{"head_dim": 64, "norm": "rmsnorm", "positions": "rope", "tie_embeddings": false, "init_std_qkv": 0.0273, "init_std_o": 0.0, "beta1": 0.93, "grad_clip": 1.0, "decay_shape": "linear"}
Each number is 128 + 32 x the weight over the matrix's rms, rounded and kept within 0 to 255. Layers, rows and columns count from 0. Numbers have three digits each.

# up: layer 2 MLP up, 3072x768, rms 0.0311, rows 2360-2384, columns 512-639
# down: layer 2 MLP down (transposed), 3072x768, rms 0.045, rows 2360-2383, columns 512-639
up2360:143116121154096164041166121179149130163140167189122112138110150107190106116153106086153097171112146120066147173140172174129189112130145190147139124117121202157129107143119124094145114126107143111149130164112144121091165079108174138134143108158121131095124129073145113111159108075105086054156085152102109114121193131084162115125110142139133120120090115120072131142133142145059111113187
down2360:179137227149165100140069105094180136155147157170155130089135143139145121063066097084064125161153140131084091171110122153138088044117141127139246120118138126091134102166115085110087094117147187180104081082154184108127101123169075167159087168101102122140068131175101134149094157159149135114164184139143132147164095102128112153209129119113112019112138106042093106114162135175124167118097
up2361:107152143125126139119159108086117146194133163130126115102147154130145089093123091142102118122136097158153144121113092114130148143190136146102117188167177121096080112092120181121116154094158165109070136113151183144102110146157078065129134112125059133100101131152138107137115121122119066153171114116098085131119114110111138176137145155157073166137098124137125129145100134111145081146120
down2361:138150119127153113074126152129140123095180122080095160121132128183127128143140138119174101105127132160138110115154105148124067111127104123115128106128140118149098148137157110148074101129120165121107072116182107109137131122092090191101139094145180150133116148112074183159137096093181163116124147074167166108149080131148134155099117154141106149075161072120096155082129119132162144145104
up2362:157118153176127142145142065197140089165123085170158176070138145136155164156090149103105112093115090128147122109146131123150110151115135119098124104152107124121080106122111121131140132089143133062081105148114118097203092090147141129186134114115105141155193156118104140153097088139083159175123126115136170179133156101144112129130168103136151160108102129144203148139108116147143118161215
down2362:133115097063096112122122118078129077092148144118172084113095158166150114121083169139185085093104129101160103111104094092099129113148136115135144142187152116144156144118053108110167110109119119138109147142080107118136166102126088174067148125176109098127113139159160113152143093127149093120164063102126114078149102197153168158160136110071087099105136096069095116102173111097161119143089
up2363:139182127123118106157053175157113116162162139169100095130181126114171155166119155053083109113142082198099164175147155123143143076107102164129077146128180144143100086088165153138085134141122147052142153141160150118161081103096165093111167083198096116069163126132159157147178139118123115162104115125089098165141065154158086131114120089107092105070059173152161134129118165108140114081156
down2363:124119136146200174071161139150139128158076133090109138148054134120102132137130123146124159123123108112157125100127149150142135164195128105105130104107115121106129107129039162129096148193119059124140125123100100108089097139104083107149095149135141147124167105152163104133116149158148098180181141161160174076167177101177174120121102204192148148151094097148113118143154150119145129073153
up2364:106162140168179137161178119156132148135120156103160079112113124138175147122102076132081094129115104084108127097115184105133169157091054162134083112128133110180149212189175179218199153122085144095114103118175083125137102084154100045115120131179086119150168174197137139179114142127075154098110109134128085129147140153128134092136136084139079153141167082171150141132147107075154160152119
down2364:172120112163143086169072126148131096137130121139179145147187137207133120176071121100160141148111143113152152070175099145103155162175133092146126228096140161095143131108106126136106137124140119073149115150089170131108143149074205073074119120083149134092027106159120111173093136140179086132175133124116197146124134093120154159129104116164159175098140147136117049080173062161116145212122
up2365:125090094110198169121171111139107109094124081139154140094118108155136173117152087184077117082138117165094126163170133115168137080156074106172111105103156120128131151131178131078175074161112116167079170192109139125113151138150084111152197124131160117119134109085166128109153097178132159124111127084174113132080178154105132077141140123147132090125127120120170077144121122108098125122125
down2365:094140106076071099158113135067089135147162244092108153141085068130128097147080147130185141172146114110158123094100130177123150117142118070159078125138140085115144150131128156124156120120133131129074189090146163100100164123180144065170110113117126156112082130085103125081070121134151134112091167110085124153065133100151164180141123086080137127123111179141128179027056169137133126141135
up2366:108200129132116087153105173108112081084139164072133098128080144198110147101193098143156106175152167160164193138133094121145176126183137081114140073150146122144123192132092141128139101113134095134118133135158198074133108112128201131147170109088147170146138087189144056091150165107122197102087091177169182184116085128143129162149078140096170121108075195183116135098154166118122125064062
down2366:097080129133117160160121154128119153106104177134134114138146148062106113163020104129154100131151116196127127133085138137181125171150120182122111111095102046152083059131147201163100082182162129126143163125140113124182119131113178112125104163149135206105133144115110115096120147117123106166107135109173156064014156119202120183110154111126117121164069100123094099131154117092120125173166
up2367:121152106073173068092052210116091121083128150112139165144081144181172123140198145126165059161166142113099134089156058159147088105130148092065231123144126101069086123153145106109134139111184082202117157153168121148168194053100000180065117189158174114075111165105171088145096134164069126116150150151133053117160087120080149119104111098155140127122123093069085175193076131107174109132127
down2367:158144140075140091085102149107184124100067094128124168122168136128184167149134113147143157181117182137108103124153027141070047107109081146122159154096115143189098167185125124099173085195053136156143134137126065146129190106148091167111118194142110063099100092127107100135165131131207106094130098148147147069093138156204167170111114142110124156220119131161172109180190184105144142124114
up2368:105124144076149159122150108132152134120114105129193154197168161188156132137110152092156096108121181174098088204142123105127102136130133061126074125116093174143161107131116116152154153166116099127184104063104140086132139103106133169104128101200136126089150167087055097154113118157151128179148080125089147071178178184174149070073137142119143162060172140093091108115106127110117090134111
down2368:138158094123205118110128051138145149129118102096129142202113123134076125126155115140141122129087052055147092162141172104185073143074103162089134106098078145150107139169124127125115182152107051100174141116117126182085137095126184187156110114129132142142191169117152117121147142140144108149149147109081155132137120078059153112059090099146158166140142182119140126096165136143136123160118
up2369:063113079163126113159169091129127180101136138096160114105130099164091162103131106078120131138123120116107189137133142085155130129096104148150067174080109127141163164134156144102110132092199135110209154123160111164029124119095153186081110123114080116105086158084073141126133184144122122170137087148088159118116119131110077110161147145148124177122146148137165189127162075139104088166142
down2369:099083200111142174151083135110113064154159094090127127191131140086075092150093147181130160075125176191146177116152108090083090123140140135151134123146150106145168118107123164095107106141079139160136120086109124120132145159095139146144131130006118197147123123116140110100104167158143072095100156097164185164154147155118128051080091129126113143182121109220140120098108160099143099099128
up2370:122161156107179068149205132174153143095091188120156161078134125108123148131097120122067132100151132117104122095098109124151094125133189127124166174129124090115097091062111183116175189118140147094160110132108097099136164130135083184187116183123113096168093139205162203204137114152114153161152097056088122127168096100140162158144116087129117192171201114099142117114092142096115114125101
down2370:163102117097098113138076166163136126131098173122131117117135127123156135153165081154135158142142192124139101163155121096168180120154146137142154110159149129096123136076101120093126132191139110121146134128173184128140154120118166170108113164127117123103117096138111177112090135155117130160120127121144172141117117082144122172152142124069165129161123150097096066137152194166076133079112
up2371:126152093133120161141152121147104184092090155121100104178095089124145130090070102140097148135121102169189138170093121149179103153076159141106141102140162080114090030165201093118146145112134129118194074000109100130130096059086102161127151159114152073101133156195146162121134167096146141125127106142098185154106188130129074112116221119061132121103155124054059114134094114118173120148120
down2371:103098152159121040125147113203175108118166095123182058127085111142133139109150121136180137065144078162059118150101081130118170150070129167098110126166124127099093177146147113141089099168139141088097106104100011209154096107141151166136135132093154139166149168130109116146140113091133087101134157170165146138119113138134126168155160101097129155118177152130129097071110094098190148118129
up2372:138076117123104144068077074094131163209214114135094156094117174164158146049136063149092146128114131169092117136148123109144071089140080113202094147087146141112079129109081166103165147137126102065082077121144217156068135114144110125120148107095195161079090149139140209137121107128135105105177107145126207063084128153135185128125157100180083135204110108092134101183111119118182114142175
down2372:120096149166122135101159160054066128142139207131110099112180104175074098121051131137126124087124102110119112125154186132143099140097185101163193129149113038149143177116195148160106193152108192077120177166143143093147111145125093165181146149109162157151086082118127164156145163052121123144102114119103120183167087203130177124125052106155135144142089095130154131120123146180140135098102
up2373:141042150192188115133117120138135111110150100112134138109115086167094116140186089109095101090128126128118089089067093105154111134184103185142088109157135125116121102146166165099136150120108200120101096135098098121136144176171152096074152176134114126152054099105082184128142116068125140124095120152146121146183153178117128094140121145093130144170135132090155138149169143096112159136128
down2373:146083116080085116122086112157147132142093160089107138139120099113084132140105142132146108057173110143084134152083149121164120125122154173084121121120148139240085112129152120184123067113162144126147133145163120129122118095139139097111108135119096108112107129133173161113106192172108114161043162077072152144140162118136104117104137147143135170164085124167109100197127162149098087125110
up2374:099101110046142088102067151171071118096122092128077156152099150134153106130089115109033123117161185115177103139175132085137149139119124187185110164111192094137105180078167106121178120189161160124097123135101150176163083151072107151127129138149153156115146156116159155137052126100151129175115165146132084129135113149056144178157111159100151107116108131092100178138242122097082148154153
down2374:156113121156122128129144092109116085143184127139118135134057122092166122106075140124220105110156086187091146148081068134087174136137115076148080072154125134090162200108157114132135149124148161061131112136155130162117153135157127157192129145159127113090197148155114142098123142113105076099153109149135183123107155072101102149122139133105075165153189152100165138153088097114170115112155
up2375:105108152117199148177109140110118069172100182058147095168123103161116090136117118102106093184122103126131153160174080166116120138139164101162124137153170179085112169149176125091128129094146122151129117134135152110106062108117086130115124088103152178164146116092105122148133164172082155138120121136072178151175138123113130114135149159144147074195129099139167130105086171144157081112058
down2375:136161153110119180153095126121100166174215085174150133120122148085104146123165119176117118070112132100133138128130110114184124176190154094129107123135125135153125105133086110199138126141126169172133157157120097115123153070154103093144191082102146101113126063164175130139121124125167170172095154176186113096106136066118145041154149150112088146127070127120164138120084154114144103143196
up2376:106124113090149122109189155199117123082124159136127187118105136083101076187086089100137133069102147107140143179136115130147132151096161098107159069163102170211142209163075122117149105115133132190209161164140126167165117153138150086167152125184120111155086137154144138152114142166181147079134136172135099135120144151088147094123172152152112184112096101115097118131117169137112091206164
down2376:126140093159130146115117168133126128086112139102082091170138184185131136172188143104111151153151106188102081048149083124099150081089162180081094123116127118136097140145071111112134100143105134127036065132084136130063158110072086148160172078113155132130179103098107082116113095025116154144173027036101148115108064049216097103093123136141187114174166111111131140138134109132117085104129
up2377:141163140106118091048095067099158160095187122157123142099109125126112122185117162129097125070120082138106133135200179151141193190100118123095164100089142117135118134163127098148167147108118132132089083115092133101150173203077162179082100168134177089172130175103071123125140106143126176139168146119152147104139100189095122103112092102135139108124193073120104064124116174132113129098185
down2377:067125118155152146137175127145116141130148144074089130133096153115177096101123103202090070130133170151163133210122167156133097122137083120154170131088136130158116071173096142065104164092098094081082107138128088151148127099183153088164161090159063135208086117124144182163092139139131129131121100091148129184092156185158150194123183099114079132118100152115120083107112074149161117127149
up2378:117090132144140198114101098117181137091120146192116135147122155088120168077148146132068129076104136183102065117091162121130178094097126122192175189094161192101100166090124102111117075121164109170215093120131164149159191104077067182179078099142146111157144120125080095105136086145182117163163136163089150114130153147152088116102166140105118108100153183081069085113173169195137129164116
down2378:113059112180109143099125101193175176102123154151085107067112153112141100089108117120094193121080134187117092176189201150178154118150165107133199105174091064123159075203188181136113142148135132113109154099107100086162170120097166090129124109134136054136113093148177124163140162052148089056054064125147143126116169070094182104147162116093157164096127142118121086151110166129185108122095
up2379:118181077138123164076076186172098133166168182121137141123105139199103136133148131101069153141132107162161101142134086143156100161087122157112176127155100156119142099128139054108099117115127136187101127119173106176152103148097100090186162210113117100141147166109177178111130150135118133135180139122171169102116141134172126148080058112116138083165106153109146108129061129138136107168202
down2379:054178092115137141160113135120109177159109092089186119157110104072186118118121116140149132034093097184141100107108106109132140125128136079128100141120158173146102116162128126059145109133138129197089116111117072103144136136145093094156079142145095127127049162118132183099161144125107118038088156113089097117139209130086128136177139134146185141110133066111142127185127141149155107099160
up2380:108150146097146158090156160140162095081115152119087167161176132133170153133153108122117126135102131130131148162153074119084115098097116135048138143151133073161093119097139140110151131115145102127083079160151108147085139120147100093150160150110148121121104203168082109212104157141093068077111088105112151178165118144172086190093052062141109120153100098133136144086125160031166096101131
down2380:138179158080162103117144163113113126126097087111105140153091074142107129157106137133155096116132142154163176078123180116146166124139177173149141131159125167146143157133128132133152149114113116195204113142153130179139127162138095074098192129147183128239155124166097165159096133130104130160118130143091109118091142139106177132132109153185116086155184066119088158105173152151109043070175
up2381:182139105149127127177169126064153121124130124078115128149100153055105162103187158124120143124126132090137127135090135099153091097181119084117122124200136095144154177133134198170165145104144152065123100112031103102107114172140103144119109145128159156175171150136115144158102131117097171094150058144096157132194090112114101137096150146154129151160117141080157122152170140055112199079096
down2381:142104122149101112155145133218135147106128087169091100144151184109110096116115113112131121180142143106165085123121064119118135151089134072133153163142096187088106135109097156192061131082162108115191142109123112166093151058155152093158132174112110158119101090143150104116151125118154105114094096053130072080141145141109113166155136088190036136077162072094109128159104144123131172056109
up2382:167048119151168160130091067129118162097089101137096133218114128206134095103098107116111110154109119081183107130123166136097176078106132139143151087158146119120115145158166140137112108102103112129131111051101093136145080133151102044036154156132116087142159101121112045156178159163123165117136133139136130116122108114104133120047145116156140102171143145126055159089152100083129164158049
down2382:074123162097163117132179122127077161147137106183094111106106114082196114046080128174121127173116160131138090117126045160154156143173117167099115098154189172155128180122142122135165148157133122125105112127152137147026084119092225146181149094163089157118129089131146133101077181146118081146131172165157108126134146084057144122159133065077138184109105147106160147129120150101130132102076
up2383:185134164098099144085118091086131118114107098090084101165187145149105154123106126105100134108150093149085120144144110150102104091109107130142137157098108151103171144156140117107090160133145112161084145138156097107150118109171144213109046132076156169111130165188135151109127154144088128125100163126088116100176168082110096094178139120171158106147161128091128183184101103118097138185134
down2383:128137093117143134141174161175118125141201183159115145099080139080135103187107116106159127130111101137146112115140128110146088120117088119122099079077130119113105140165131136124151122119107169084097113075100097106120120132110116118143107162149101139108140126164114129140163134131206090111122134071127163110087153094110188124099134103097112139106108103137152133059181094162133141074122
up2384:102175170111098163089117160118133062156143138153121132051146121144139127115107155152117132115095089125092155143155110139088138175090099129165127161109156139110127101129140147126166111113138134173103124156127126117104095060120129128147108134178086131143105148126131111192159112141076125145073107130092104069138121142116129091171131171138067123127164184134120134174153141136072105122125